Weights of a small transformer language model.
Size: width 192, 6 heads of 32, 7.28M parameters.
Each number is 128 + 24 x the weight over its row's rms, rounded and kept within 0 to 255. Layers, rows and columns count from 0. Numbers have three digits each. The size before them is the row's rms in percent of the matrix's.

# up: layer 10 MLP up, 512x192, rms 0.104, rows 314-399, columns 144-191
# down: layer 10 MLP down (transposed), 512x192, rms 0.0968, rows 314-399, columns 144-191
# gate: layer 10 MLP gate, 512x192, rms 0.106, rows 315-399, columns 144-191
up314 090:126119150118101117114118140079150158161165133145118134121124123112107112123089114132066081165130132113159124174133079135149147116113138095125107
down314 090:106061109129101129122122100111077155121135137093109131110151108103095140124123162139091149174109088110120089115139128131144121122085095157105112
gate315 092:151097106150121121111114160112161104108118120139128108111121104139125124111107108147129129140104123110092122133127171131138108136153102081070152
up315 087:132075117125111105133124169059137107120137112169123128135118128146129101096076123134078144112142105090111115156111141120113127141199088111109144
down315 092:170117106134169133136142149134126111088188154134151145150145122139123104124147146129113154136122097123099087137073123085144095152139147091162173
gate316 102:154120127122122171139134162119128132148114096104181100120157120118123125142138149130129135102135140088080157114130162111178106111141083112145093
up316 100:136144141109101160103128148156114131148114132154159113167142136097131122150178118138149140132134128110097149135102116105139135148146136134097154
down316 099:189140153156122142128121127146130118153148161082131139110118138126160108146113124125145112122159118071110106105121136131110095131133104099151111
gate317 098:126121139116086151120109105136122110164146135120107163125123185137128137157108123159140109108123123111129119110122131145097086102122130099108181
up317 109:131125164125066097134128136146142134170111104096133135096142105115129123148142157091121138102131160112123071152096133118134089137113111136122130
down317 104:125126119121098140145099142135133102171127138112164124161138090113128157165153086097136154092107144116125153130149090149111121108142115100068130
gate318 092:137122131132133110099123114143145109090096094151124123185142136169133136100129153103095113108141119132166147123080126140145118123096070150150151
up318 096:087122116147141126137115151076112121139135148116150086086125106093132107113116100109129105113146101097122110141176110129104120112109175083119144
down318 101:068121146179145161130129146098174087129118103122149117107110119150108119146122106129108087127118099115123110108107092167170137122112113130125134
gate319 095:102125122160117141123150134188079140095126128136109103135145135139143188124103184106112111078133096103140118141122106146105120125121113113098124
up319 091:144091140105137139118128149112142127125095113160147142129145106140084100118165075120139151182116165131147138118131126084096150113150117135169123
down319 095:113134095127113091134154090150142096105115114123108113155101147193141155148128124078108104172184100114122159140132121142115110138115096112123116
gate320 097:097123111120135134122103130147172088150112101104129131118099129096133165151174114175126106129105139128121136117095090103196145075134143126124159
up320 096:130134064115092115144141105126111152111120153114099171099137138095097119123113139083137140157152115083123130144079134085120145094113089120160133
down320 100:107112125110112107118151158149121151120129132105130123129115138060141098128114117145137084161101115117158102129148113130128094133124083150158138
gate321 107:145092136152122107125118157164146127119133060124139104137144115175151137135144130143072129129120138121092114169099093145134133148091115090127142
up321 103:133136133108148123124109104104124145129113105133147135142184140138103135124117129142124125150108112161136116137159164172138130107143101152110119
down321 103:127097103097127146090154142120152133111095108143144147091135139125104161139148172137122175137167143140140178093140100154108127132163176098146168
gate322 099:120165111147166079119136134125104126142107132126109111135137125085132137129140144128081152144104125090126128064112138148172107105110131103127155
up322 103:128120112134181116153130117069135142083113160139117102160122118100182142131145163167113110155144135113096181129125144147208120140129116118092139
down322 102:156115153148130091110136165081125146129107142153108127158153135111131147117150120123082112156109129118126100136146085156145137130163147089118165
gate323 089:114144111147145142120121121133126156061103128090133095122132132116148166136153129134125154127095126130147165098106127153137118129130139073088154
up323 093:093135148094125114155112131101106142152135098131156132146118154155116133099131163171115133113143150114166133109116161132159114133140111170126174
down323 095:081136097134156119100153123113102171126144144079109130144148118198122162129109137118119169123134113135130144122107112152120153086101133122113156
gate324 112:088154099119102144133108116106117115172091106099157126110112107147134174145156130160150090152112141153137144107133123093143103085108114122125151
up324 108:179152148150142124154121162106112126127118090161114104135111132099127107094148125121072110098110096122144118132126149106120090127118153106149117
down324 106:127096200140145101123182128104127128094150106152147151156094130177136153090120151132130169161115091127124118183110102159165148084094140120132106
gate325 091:136107078110119146113103125128115117149139133187151124118155111150129150123150123151137136098132104120151124157131127132127124078107099066163155
up325 098:134167134142100095158141149131144130137107120104094140182109114148112114133099131104125147163138144090120146125142115114121140150151155178111113
down325 093:169156102090158156119130136134105158090125139096159106123123120120155108099149122137101180110117157139146124183126107124126110111130087125143137
gate326 097:102153093112126125113132079103124185140150147143141136169090156103150137132156115115138132146137119133161124070151118126156144108173094118089127
up326 096:126137104141122109149096130149122111116143130135154158082108129110115148135150079108121175130121111140145098152151163146177103132132131141133118
down326 097:146156152162104165085161127126135128110166143140120131092127087121128135125069088125133106124102144118195157134106113132134132095164114115099118
gate327 108:125114114137119142113164137130092121115098100139124105128186198125128123103159144115122122147172117143106164142108131166095115058098122087122138
up327 102:095113106132119120116129113109130145118124127143119094157088100141153101099139124144125132154124131141106120122117161095109108103138112109162084
down327 103:124114171108176080152121131129177148116107088150129148137086109130138142132104131144116138145105153102114102101080138111151126173158149134134123
gate328 098:109095138167061147100136146119111124163120084139076116111149088111130117104139154159111092150150149104178159113144141159152124101087148092144153
up328 101:143126118164074138134176121135104135145101104152100110157129096146077096147144117116121126138180133111156116125115092156151118139107133071087109
down328 101:120131127103104171150138114146125130114144144126131117152126099120106137159141119131110171128189161130132121144098076092123131090127130126143163
gate329 100:110142153058089166149151148107143121098099111110143104152150106114155112144171141166106102116142153138068104088110143084170136166156102098145110
up329 096:137145128135162146108113113115126162168112161172133169114118117091097149167172135133153147112108100133177137123115136131153179107162115182110133
down329 101:154101162117139099151124133131160103064132141118141105136112143179127097113111169111128104096095144124100115094162163156123112160088117093151123
gate330 097:081118135153134099150117132116180103149115124134104138165180152122158182162146145122112118115139137103138137123128132103155102080104117101123180
up330 093:141111129131149148117122122121134118124132127135113099093112103141118090115128115110116104135135138132157112090150100102113103158097148134092087
down330 096:097136134121121126129125136091164109120094138118107096158173114109145138156130132113129113135150083110157129127145132128154124167094181108092169
gate331 094:128127137165160156156106106061127144077150112102137133115145121135145115080127133126143117154113113102130106092133100140167116146121151108132108
up331 088:137141111157144119125134110114138155113085116106164135139146088098164121118158096122131140148127099098125118060139091168132140153123132103116099
down331 096:163107118098148127124112146140081114147145148146112129099075122137151117141126181138118134163131141116135111113121127127132092149139124140122138
gate332 095:136081133095137110169167153152123155137099124140146138149133112099110112154165100098094141138117136092130163114113077143176092132110102118084132
up332 095:122088145127159118068120141078080113168138151162118144099142186124123170146121163126130100129143145098106102134170126096132154129131143142168128
down332 097:164133125112101130114150086175167102139146135123184151127109126121096146155124094101152091117076113124138154122130141135144140151150137068134147
gate333 096:083153167108115148112117109146162101107116115101154126124135137141178128137175126154105115132158132152122101140108077142097116122079141098103121
up333 094:130127149162122142104108145129154121126134143167113144070128193112082103137167137116128128136092158111109134155094105127104100152109136096141145
down333 095:118176155095162127113133120097137153165087114150133128125096108094129160126127152185116102091104140155099102117145140117107126130158090095101110
gate334 098:115138154197137134129158131112145122090125080091103130100126099122156123114127143120150104155165098148119134149155126087165103154133127113129131
up334 099:167153146172201094142109100115152116163153108140152078136103092148124136136125080131104111112156120149158133126117124165104150145111143080106130
down334 100:156112116104124132078127163104116095141126145115109120145104137134137128128151145124132113141141143119148122155131124136135117140145168159147130
gate335 106:088103171138127132134100145142133122081097089104084081112138134145144102088141123133118063110168133128117137121112099147141131128128121154134179
up335 101:136105081101123151128167175150125127151146142129151137144140099157128191180128069119118163120105124073129110098170136124119108133127119132120092
down335 099:106102169165085125111162106088095143117148126092098108130115136164143107118133129143140102159129113114157144108147110125114122142145132125129146
gate336 103:132114099124101138147123105126132104126080124155130105129157144128115169128177123117136090107129104132167131157126133129158117125108122163121169
up336 101:111134105119141102119106136154139156128169147136099137146133129119182117108127138140160143140118107134117118093095147071131119122113151113107130
down336 102:078138109109119111143136125128140131122117100114156111134157146121111108119136105135113173140134087130107144146085111166115113121167113120101151
gate337 097:147069123071080103097131135138141112134070110173164132114111097193115161133174119157124124126096150115139094140156113090119147074142123138106176
up337 096:132140161113087094143158100133097132131143106179092120111132153177075145117109105095184129123154109130106102159163085156095129154164152102155139
down337 097:057106145142123098155136139142122140105144114182166133129150160152124158135091119137149130138109112168179150154143151158117126120126071114134138
gate338 103:107138083120151163124145125148125108091124098108133094088133080112103161095165136165168117103119134139156151107149129101139102117127129104148170
up338 103:121138104097108122113146112134122091093127099095144117067171107141090167100137127165169108100130167130159137136149135113099142125131147096137167
down338 102:137108143118119110139130130150113110114132106127136093078129116122096135153124121151146096127128113207131154135145165127123157139142183129147125
gate339 101:108122104124077105121149102106131119104127128178150132106082112107181146138127112131129105125134137075162140118111097130137127082107104136102124
up339 100:119138104122113139100131111102119089106118130168112145103093102116121144078125109134171089126128085113162109149096101088124153145152133137100131
down339 097:157117161137135132119138148099133139156090110097102109108170080103123111190112125121104131111133150112140156124147186129121113115154120136126109
gate340 100:084140130140109131116119152155152100134114143069155118092106110109118151115134107145125117170147108124119163115169124115147133104162113132130167
up340 092:122071141106136108128140096108170124123131146169095154130119125168133085122124108109074107111120133077129151127119131131129127123100153167115098
down340 095:097140132146174144125090132123123094136147075122133154129105136112076120094106127122122154160170150111142167136103109109143150102131155109169141
gate341 093:134090157212149154143176179107136126184121099152155102132145102145102116137113154115105126094112145087120112089097128152138092119126117127146127
up341 098:112095094153158110110119104153136115164145146136131144124129129091138135102097159149086148123121120097085117134075123156102127108126168107116160
down341 099:138131120112092129155118118134122144122109132128139140122089107161145128080121146168130144090125142093148170150117155147118154126122122129181098
gate342 100:101119117147131110125135135130138138133092094101104103110121136139168148134197169106140135159165120110095147161107095125166105059096122143112111
up342 101:120153126103099168173104109126097125128098115101138103157107152139102124100122095113142117107141135119145106176149128125096146098127114145124170
down342 102:105100158096142134139156124110123156113151119100121111174143146127131154118120091146103138095138138111117135131109128134149145072130127112106117
gate343 107:099131143124138116105114129122147138115109110120088149104126137163116140124129171138138124129118159106160141109146139083164150095126091094095134
up343 114:146146176107106146127086134135156093117142127126116132113154127139068089137122149094124143146136163186214102095127084074104119155108111152133178
down343 115:099147139097121164144099148107149160151171153130095106126083137093131147149146146131118168155132149108121125150109112104176126122149145163095129
gate344 089:101139111149170137166113131147115107152097108115177105182143154096180121093124110152123106146157133098110162139131107141120128148082146131137150
up344 093:076127092169151108131094129107116167166113109113155087128105153107161137130134127187135111186155143148111140143137169138137149146093164117102164
down344 094:130140128166087129124095110129129115084141091095146128155145142094133188100115124135125133131136146114095124155149116122146115143125163120061121
gate345 097:122112130149085167135100127122154118164125149137124132129128118104145169118112126117144116094151140117096144125122152122137111110119098143167112
up345 097:151105145117130166111142134129069110146132156122129130136154072097087146144111131138116081134148087115116157114103117120139117121109111108143134
down345 099:126128138117109113135121122132133126163088132125096126104162101138119134155110132124154134136107171129104115148108174158158131121179103145162083
gate346 108:122140115187117067155134173124162072142083129124149145093079142129150149117153143114091107129143084124087142093103113097138129122132116159146098
up346 103:119115149118108090147134128147127100094095152099144150085082148097095137103113107079108162122128106141154082142168159084117143120127152173155134
down346 104:144129147097100167135150144107138166121133178101125124121109131129145147096139153111168129167105102147139066120136087128147131132161160171105130
gate347 100:131139118154170103125118159110174114111135112136117118128125162129153134120146109137145149168137150061098136129144143086153103117105122129093144
up347 096:109081100138122096121186098126106080152113114087126091148165143130126110163103167164093110129118113136059132143132167181120129108098078124090098
down347 097:157115081164132153149158159153127116103120112131142089105083103122146114166155105126129115113121182130121129138134148082136132118082108164162143
gate348 096:101141144121117121091090139107115124117137130122110099127186115099134136138128155137138135156114089149151145127095133168162080131140095108130168
up348 095:088138135169133137146135114109118119107115126094125156153115148146119158135111147111107117122133113108117142140129176085116101134139138107153119
down348 097:115157181110143148124114167125127092163132141119121114129171120090151140141102110114098072120117119156149144098121099127151107094181090129080127
gate349 097:105117114176097123085110110131154142142131116129123140118170139142150099108100106135092135130116129131136130123126138100129121092133128109165182
up349 098:125117103109063156121137151122136152139111144169130144103158148095114139109118114145097123156123077118097105119090098135151102115116123142089144
down349 102:149140148148178188085111176127167183156106197161161140163094164149156134108115074160132167108156130145100100126128103124125106164119140098112119
gate350 107:094149159151102130138133089136160097119115075131081134144144102133153138116091115091130099142137111157150123142132099152187130104074144132139138
up350 102:124129092133075171125141125169149146084132115114104113107109109117156162099121146107130094103111158104144130106144122115100130179184136137103136
down350 101:146122124130123088095127176141133146118169165172112102052157082125151114114113127135131094095084105136152119133171131103091131110141115118134085
gate351 098:115148122148111153137119163073132132142108125100100103138127095068118101106138114121114082178150109124157157134131101107142132063154105114142134
up351 104:120141099129091130065081140123161148108137107149125163144097122077152095131124122116129154128132142135153093122103137130102100115119112132142158
down351 101:140130114078156084147143138163089142137137131107112110109151193177118143134129164130151087142113115107118146127148130138143131134107160130074127
gate352 098:146107127132105108126159101093108100107171118166108125123131116132158143164133174139181115112134141072138140106126134108119114133115117155124152
up352 099:116162125124129100096155140104126143102144162127114097175084087136154148128149154102145131157111127143165167119136122111092099115112153088127133
down352 101:117102131051116118130157129169147095108108143148155169094121118123146140120134113127121128105074146084139110121116146122086138134107146113079108
gate353 100:137099102104147171110140127131113131141143136191123151112147143111138129152116137072098142095107111087093129128156122111100094133099109146149141
up353 101:140160133129118142142108146173106116107126128100098121119161125101110115095149137132132104095157130139107134085121128137129108168141104104118114
down353 098:128129164122154118118139155131098139167154136130125127099149143086096121099126119146109118137102170142120111142137121124092123130125128129163154
gate354 092:126119170143107150126089140132135107157112121167115130135105121129083159136130138121144093114182145114106140129189136133138104134129116135133195
up354 095:148142157118118128123119092130140133152156129098132154130089177104106135155150144123153105119136115128122104137166104104107117162126139165139152
down354 099:121128110092137137130108123147076151119136136134122156145116142094106134100150145101133130146132125158130131156130118127143144180122129127157097
gate355 098:125130132123117146129114129090127118108125165132147132121116130095119152156143136148117141128112069122132128105118123110121133147120120163133133
up355 095:112148162120106148136142149164104140118107103096127113113124109112123164091167141182132108159137135134155104159143153161122175120143144101161146
down355 093:191109104150144126122145108149135137140122149127160137126113140164136107136111119089167130102149144123111158143123100140153079113110140135127149
gate356 104:112084169139124151097139119106137151141125086061101130133170134180158150109138137166107109140180143115122123102138084089145132152140138141088127
up356 102:105119164112120080135161120088095123119141121088148131134129105133178149157125120121141133133132122116120185127134131155157143122153129117107092
down356 101:103149169140165104152139106127135169101111137165110161094117133079095113173143120135141109155081086116122103150122128131122138138124117163090129
gate357 101:087079147119108130104119113132130157070151075159159105150098122153109122142131107156143088139139139124127099136096074150167104105136111125113142
up357 103:119100154130163136140122106130124135151119126086116095115145133108163078140129152116114133157171147095108129147104121131147150162118133126140123
down357 101:125125189117133116187136118151163079118150133087119100119130150156125139146135142112140117103201126117153161119148116109127103134179115177089149
gate358 098:133107128144157119112151104175119121124087089147145110166143112119141144159150109100114094154121111119169109091090104204093165146082125106149136
up358 097:171132131132096150128146139140120178148097134150133132121114109120110124126114111102112153093097090128167136129162097186123104141151124122120068
down358 098:167175126099094108187113173139106109134107117137098075127119116111149128121167091134136094154101146102115117131128102112161163150102119094173155
gate359 099:117134133119147134155103134139161106088124149170119134084134116140104138114103141096115127118153114128153118117138125137136113107089136128155145
up359 104:123160173139104113147151150116122150123111118090149125134143140131125112126159130153167096101122140082110139146158074135165130152176111123118164
down359 103:107168105128135139117092147149142078113128151145085071074142118154091126145117118082154130107109115095112130112084126137123139129075121168120141
gate360 099:125144089134082104143109117134139115142078153124150147137151162113189130135133159138117086171101101111130124107136146161151131101097121180108127
up360 101:166093110075154093129159136115145117154105148108151139155134167171158112147126085073126112117128138077118139145164166136135112151167078141124116
down360 101:149176081108117161114106112092110098195150110139132110126091116146091148110110118111115126097121164152158135098099100154103119145155144132119107
gate361 101:122142177129106093152112121107109081126107090117146131132170167127153137113120154139096100127164165129157097138135155129087119088156087089136146
up361 099:149156108097095140118164094147117127121147086124161129156165120146153139137124119163098106105158151134152098133135113127112148105118104152078113
down361 100:140139121155121093135109040141145109144131112151130167136099133144129103128100161120130128146131146079106145124125161161105144122142121137138153
gate362 101:127125128144129151145113110109150082163120091119153079148117086137129146143124123177117100109157118125115107137133074097138129117116119116104146
up362 097:107118120131134126112151136106109125125085137113110149136141142134099127109169083094185143131119126124163139122105145136152114117103147112074167
down362 098:110090109124153129086159137086162142114124146124137140148160122111104143123133077143112123139138146122188122123178085088130117122142114109119181
gate363 108:094114084098158181124068138146097109139102136130101101128117137115158138157118144111139099127131143161114090122163122133158151117128162130141161
up363 102:116117085131089141091128146121154108081142150132100113145115152095132128126146080115137116155142140137117155139144143075097142169181143156122131
down363 103:130099102060173187135141146133102133107087127126133136142115096097170139112149130149120141101128136126114088137126121094106136143131143108147117
gate364 097:062152135105106107136181142129168146106154116146150106134128110104116115138125115179119084168116151118150129112170151149186142142141078137153146
up364 099:164116117111089148137107138134125120138109128167167159151160107122106146145118143117103164112147126116083110156134091156108162114139155127146096
down364 100:139166139109168130105099103099124142133148118100120126118144106107115136116133113170164122095120165098116117129108117142116119130122102115143134
gate365 097:108146121120128155162143120086121129130134128101137121101169124106120144152116138102157123166126108097171140133151089129113146094126118119120171
up365 099:115179103126141162137084157102148122121152160095143148098176115122115157189122103120105121152141109153152133093137153142125131086142128106128138
down365 100:128140100096136129189152107115094124125111162074187169114142124126106136141096147100102126105124134159117113099133132138118142123157118121109139
gate366 100:083122080114103108133118132102143120108129151118150149147166123118155139105179126149096096139132135162152145097153120127146146109082115085069129
up366 102:139114089131080136106108099102139121113151169104105159189130162104120098109147131138115100117129101170157134072142117152143153101100155112052089
down366 102:120114198134097134130168126156142136121142123122138109128056098154094136095108166124098145125138172151123077163138149113116121092162177143144121
gate367 101:130092101126096077075116160145139113096104118128103121122157137120142112149095114168104112140153139098128129139158186104116115150109095110126119
up367 099:128124136101125072072111135150147098148103118132093161161137110118169086135132131133108108122141138111132131144166164169105110108114115132112111
down367 093:117139110142141116121138137118140140125154129092102149159063127122138112104110156155132122138101144133130128135103104124137132108163154118160159
gate368 102:084132099173113108115101151093138109102092121146167110136158183121116147123112147110125114098108164132119147111132183137177134119108105151166138
up368 103:123158156134111141149188120123130141119085103133127093120141112142124127084135118096133158153114163131132150114159111097142137150175105143105161
down368 104:133116121119088160116153111166094097087161119170106115130149161123144192103155137156133145105125142099151145124135156097112119187097140099114131
gate369 105:094160129136174151155127093121158110122078112176151110140114165115158159168103134095111150079124102096135111118155146129110129100128113154118177
up369 104:117121100122108128091160127119160147121119125175135138118134116086164110154164118134099143153149147176161108092122166156113119140105148153100145
down369 106:158135148112121154115141148168089109130143155136097140113135146108105109137143164132145133162127128143131135140144160163090112166077111151089068
gate370 102:102089159153153106125154159156136127154131137133111141158179160151155118136107157113149095122139074045099151159188109138127112138133136096116113
up370 103:124109104078079154101150104116133110141127114144137125117132144088119086086137116152111142107136125101144127117111118096131184136124090141130112
down370 100:112110119169176134106119123127141115127146176139152175118147157142127103108111134110123147151136147099126129130125113154112128079142105104125172
gate371 103:089108097096123140139105131123127150134131119137113128133108115128136147162125153084150118131165149133129170123103132110181154107119107114113144
up371 106:135146131139126137117202136129111118120102122112132131106132119115148086075139113167162146112140107081088118141148100131102123138130171116054125
down371 103:094163105108130129169138121154146128111143137130118116120171160134161095145166105126110088164146113132154159143088109121120124092115179124118129
gate372 105:087096122159092132183131155109154104157109095107113103119122128126156143112127111136131097103173102097135122116192166111184171073147093123138142
up372 105:168149131148157133080146116110122157121165128148136153137122135095142117149106117130136149117071190155149122142083119096095111179125167126117119
down372 102:159099124112135163099103112103168125104073124129116151108139162110211112130124097138138153104126130128146123095122128122147178111109162140119108
gate373 101:100157127149140102135132099075168095134127108123079118130125124156154121141153165145108131174160147114112156072125146079097132105117156129109171
up373 104:097157074098146127089097133122064154138121152112141103187117146110140133084152126173117148076113097152147117109136123162109083110166090106127098
down373 106:135150152109147113107131145113102142135140136160106098119140119158089133167097094172112139161111105147128143125139132116131125102143138083157131
gate374 105:134085130119170134165130112112124086126129124118144131149130119141152116125109099122161146159163084097103130142125139142120127121093105138140175
up374 099:117116140108109148124119141148135092156134150118166114144137112118134145128133152109144145177131080164113140113125151145174149118125121179128149
down374 101:125125105113137149132106144156104162151115117134115123139173126145142143129165186155118143168157146129117135109113128157114160161140150117117129
gate375 099:090080165128089091165136152135164123113147078152121106099123136105119128146162087117147104154134155092134144169160124093172111145146091141120148
up375 099:174162107126130137086122145090091110133134126110119181153096118151141160117147137174135164127149138163119105119093101125122166129125148079130120
down375 100:125107155151135146112116134123129116150110203139142111141149119150100140122126146128102142104154063102161128090110107165099093142115159126098133
gate376 104:110110137130115117142118131118115122153077123138134101177141101127145168097115151116148064112129139148168123118140128160145145144120160103157144
up376 094:123119115126096123114161146152092149110165151097142137116145109118118115152126128132128146171121159110110101125134071118161126149120139157107164
down376 098:121119144138160174156194120139113168124125103105151110153153108160106134140141100105127134134106149110090110159101127102105119152099154139139121
gate377 101:122143142164134100107111114126145119151111132107140137090166163115141115108166139142127101163127110087123131096139114115138130156131113141056152
up377 099:127088139127101106139105144109109124089121116093100097119075120149155110102116094141101121142114135136089133177150131115110099119118111126129085
down377 098:115101132166085096098145137092112114116153138127078141099120123146156164094157140193185126166125089165104112117133150130118136119091148098142159
gate378 096:116126129144135139151121116135164108084099107121124116120140129106141139170165116095128101127120076103134134088111172102154123126112117157107102
up378 090:128103162115143182090148139146098148125139145115100089121128101132142098121125129149144114140114138170145150130151099126075146145114145115124187
down378 096:066129102142159128133097129131123134128121140125107095174106121135128136139152142144132099081092138131141165132134104099132132152124144106066157
gate379 099:116081110193127127120095140121166108114173113109120135112108149106094101152110134150151088146108126115150129117153125103115095112151126103100125
up379 096:117079100149156133120092152116136120118150122106143102122115094133099133134118117152131128130083144105141153146099108098136097119134118124156125
down379 100:179102128111111138136132167149101107160151130126159095119164109127087127110096148150139139120146190117138127127122137158148180097129106098138093
gate380 109:131155107130129123107104099099167094129100138131144136155157137169178110142143154129133122124124097099206151086121126075146104121119162153126158
up380 111:118124152100164130098106123098143111129128131140117103121128136113109096161121138067118118145157168119119155133138118097130165181175131109144082
down380 108:147118097107148117134129134135176131128138132106126134103171140090155138146086141170170098120171120132148139115127114096133095168130115142151171
gate381 104:099132104129145107144115101135136115130150104124113091172164125133151138112087120091121153139149116135128130112158120109165109126121119127143110
up381 116:128115113116100103180125137140126091142142120119110131131145158136140189143070115061125123182145144149126101114107108143151124116121139138130136
down381 107:165142109123128136152146120090061133104139130084138104096101185130102133125124105154130160106135120144096110120132100148129153149122168121145124
gate382 093:109141136127144151124107156132161130112143129144085098122141132186172131115149136121110096131124121134156141104118151111152106111125145071095116
up382 092:095145162108064108161135104149114154114127118118105087176161126096134135140106131114186113138112151139136135156081096136143124115132156174150156
down382 092:111091138091104098114142132133149126114120105103114079137145105095124143096169104106052100093155114122146142116145086119121135124153131118133118
gate383 102:111117152132150170112092129103142105145122054160111103113144131134139180128120074098102119100084135093124109121119074127174151100134096137130159
up383 102:106092120132111119110097153103130136111151151118127158164103144126137095088119165153120100105174082146137135121128173157161091147139115141118136
down383 103:167122091109090090122120158161134161117137128158168135124161131188118143149110146130124098077128125126166144175156151132130104156143157121103133
gate384 102:102131111132115153116124188187150139164107113130193110120083119112105113132153128075149093123124108110127106119139117105123118146084155112117142
up384 105:142119097136141185120153175151113129172123155083171115114119160105103119138110087093124141093107137154144109135145169167150130123154120127115081
down384 103:102130155129129162134136112085129130107120126133104115129104105139128182124100124123124170159115131135116136099084123120136102112135177142135172
gate385 093:079114127125140146105104179118117113127122123146129142147084140134094127103144152130161097146121117105108147081120125114134133114140139129116100
up385 096:129081146147111119142132125129166112128117090151120117150143099101134117159129106148098132160152145129155132155127099143131110106129091114119155
down385 098:131136144113131125112108148112143111145135114178135114153123085111140100098161124145111145116103132142184147146121115128122143120128055127149125
gate386 099:092121123110101126127153158082198113130100114117090114155100179138141108099125100115120090123148105135142110071172104113178110105109118129132092
up386 104:116126133120178173105091118133088131119163115085145115093153121124141131168149164114109167130143116089123153198098156157121124147134107110174161
down386 103:116114118164183170143110137109119121180135109118127154132160117105165144136138119098131097128120099072123094097092121109133133104109075142128154
gate387 099:124112120149132078135084161126128100091171116144106107137113124135156135117113144137138136089128142093123115099164133096152092110144145183086138
up387 098:119132121099123161112168097105130125111130162099133192093136153169117123130121148138132141132144098131112129175125099141129128169117152115129112
down387 097:095108141151116134113112118125142161068161111143111139132173164112182114127135127123119155153124116149136152125119106118153148084089127123079131
gate388 096:082138141198122147137118116132126123122112125136121116113162143161112123127144113146143063087154140103165146131134135138172098115111115122157111
up388 096:124102168103134151066151139128140106115141143121114102121121140135110158151107164115147167170105109133092108132148113145094094116116123163148139
down388 097:100167149143128116109135126142136112109126122122111131134093126154130126147134124153159045100102140116146140108146165117155095122127132078128136
gate389 097:122135099136121123138150130096111126138104098148151126171183156134146136148154137120150123113122138101154139124104142110188110127169102142118092
up389 095:165154143134124088139100115104100097167117135147130080165109098131114178125088136134109116100093134103133088156111127139112109130109167105150093
down389 097:148089137124125154131153140174124106135128145151109138111125105110103111126101117148094131127101074146127076101157128136062144144130152155156106
gate390 109:086126128157146147150090075135115144102109156136131102138116125132166128148162163176125104111137107087131127128132185148168127085119111099091135
up390 113:146108159124162132090125125109160127126108123126091162103156166120131106132182136142158181130152115124083100125161107123107108134134124090128127
down390 112:132120115116165181108171134118126149146109147164075130143152150124138097146187164152099140102144100120128123097097111145120110121088150120116118
gate391 113:123133108137123130091135103129159132095116128121174101190087123089130095161151159153121118154126112085147136078109109099166135138116117137140119
up391 110:128123143152118149130111092120114130134112160084147166114124141139115103160105176107126135082118096134102139116123154121174143180124163167141121
down391 111:131151134152125111128161147110080082095131147126134150133123109121099095129136121154121141137131129127134120096108112142148095140112141126175153
gate392 099:125103110156137136184143109125134090109141115137097150141120145181174134137112171122125148130178090161108116089157131119135146133122142128138110
up392 101:142128137089128134137117107146118204129088130131169132118159131131094125145172141119148151064076158120133133158114111089121163145184117166165086
down392 101:142081109138125144132102099148164150087112158128111146110135116118186154106126159143149158111082149109110151083102127127140139146147132155132159
gate393 097:106103140151150162136111140134159143136131080099118127140193094125135120149106116125137144128167127116150124091130119136124122116128143098165137
up393 098:119107116137117126130094130123112095105108128099145158117161121119144134118081140131147113144148126108141125112089115130136160109127158109133107
down393 100:107132086171116120140114121116158149081138107169098150141130139142122139099109121164171114153108154128134129144129154104088140160129125130129118
gate394 104:139129143156183153092127128116133092080113106117122128110089080129100115095109127128146105119109086132165157122162153158120143129095145075157141
up394 099:152154117150101124158140092139117135152142157066126111104140120119108111159113164117143139120160161140092142132124125129146169124117124098111125
down394 098:130156124138151118157132127143151139141146199122102132115151123123132125117111169138139130102108108188127167125152116062119123157157134128139135
gate395 100:117143167172173126128159102086133142126107111123120069143154140149141119127171136150116124128109135132136133139126104131174124059135064135120143
up395 101:133152144153135142078152140151112134101093115134164107075132100150106111140128124127118076134121117151134160100063134135138140133156140113122180
down395 101:132136134136103122122114136132104128134123134176144119146083109135157140143160127106152131137104125121151076136130088106110106135101126132162183
gate396 097:112102094157139121121126100148164142117120114184148140159092116176155149136147137119177101132131139128130144132137113130158129127108141074127150
up396 098:104111075153129133141089127116174148111125124155115164092135141152181123140146088128147114132169149167132153123124147152115109141133156101124105
down396 091:161128135089131111124133145117123163093138128110109149135113126144102115092143153121123143122139128120137107156115114159129087105132127158153131
gate397 098:114124140112110175109110142107120113101156136133106119129167098164119120086130138147157105127127087117134141101170101127133125119152129063142149
up397 098:150150123137126154094119146112094153132132141146135119090122168123103126098127129094181120102094135148117111126110095101158154134144097169146140
down397 097:106153111111145135096118124136132113141131146090066129109089105107135161148139141099181125146111102123123151121136142080105032136075126154142140
gate398 101:123083127130166107094094167097102140143147094110145082134165097136147095192129141099141127137167094127111147114121136121113117103115123122165132
up398 099:144152119129168131108151135065141180115111089130145126138154131115146112155139129125140123133100125170110161096135115122130143145117092155126107
down398 098:110134133163126133124124114122133123128122121165153156122107145119109113140133157156126162178132124116112121109092124118117130139126165174150128
gate399 105:121134086121112126158182145155159137153144105119112116124132123147110110167125114107139087077175129097119148109145084095156110097126133108104133
up399 096:149148124145070148109100187134129150112142125095113106132123090147085136150138123142104104112113125132142158112092106122167164131133150144121155
down399 098:151149158132119123127145170145134097123151080085127130100126093118124136146124129119137126103123073083149172118146097114128123112161126140180119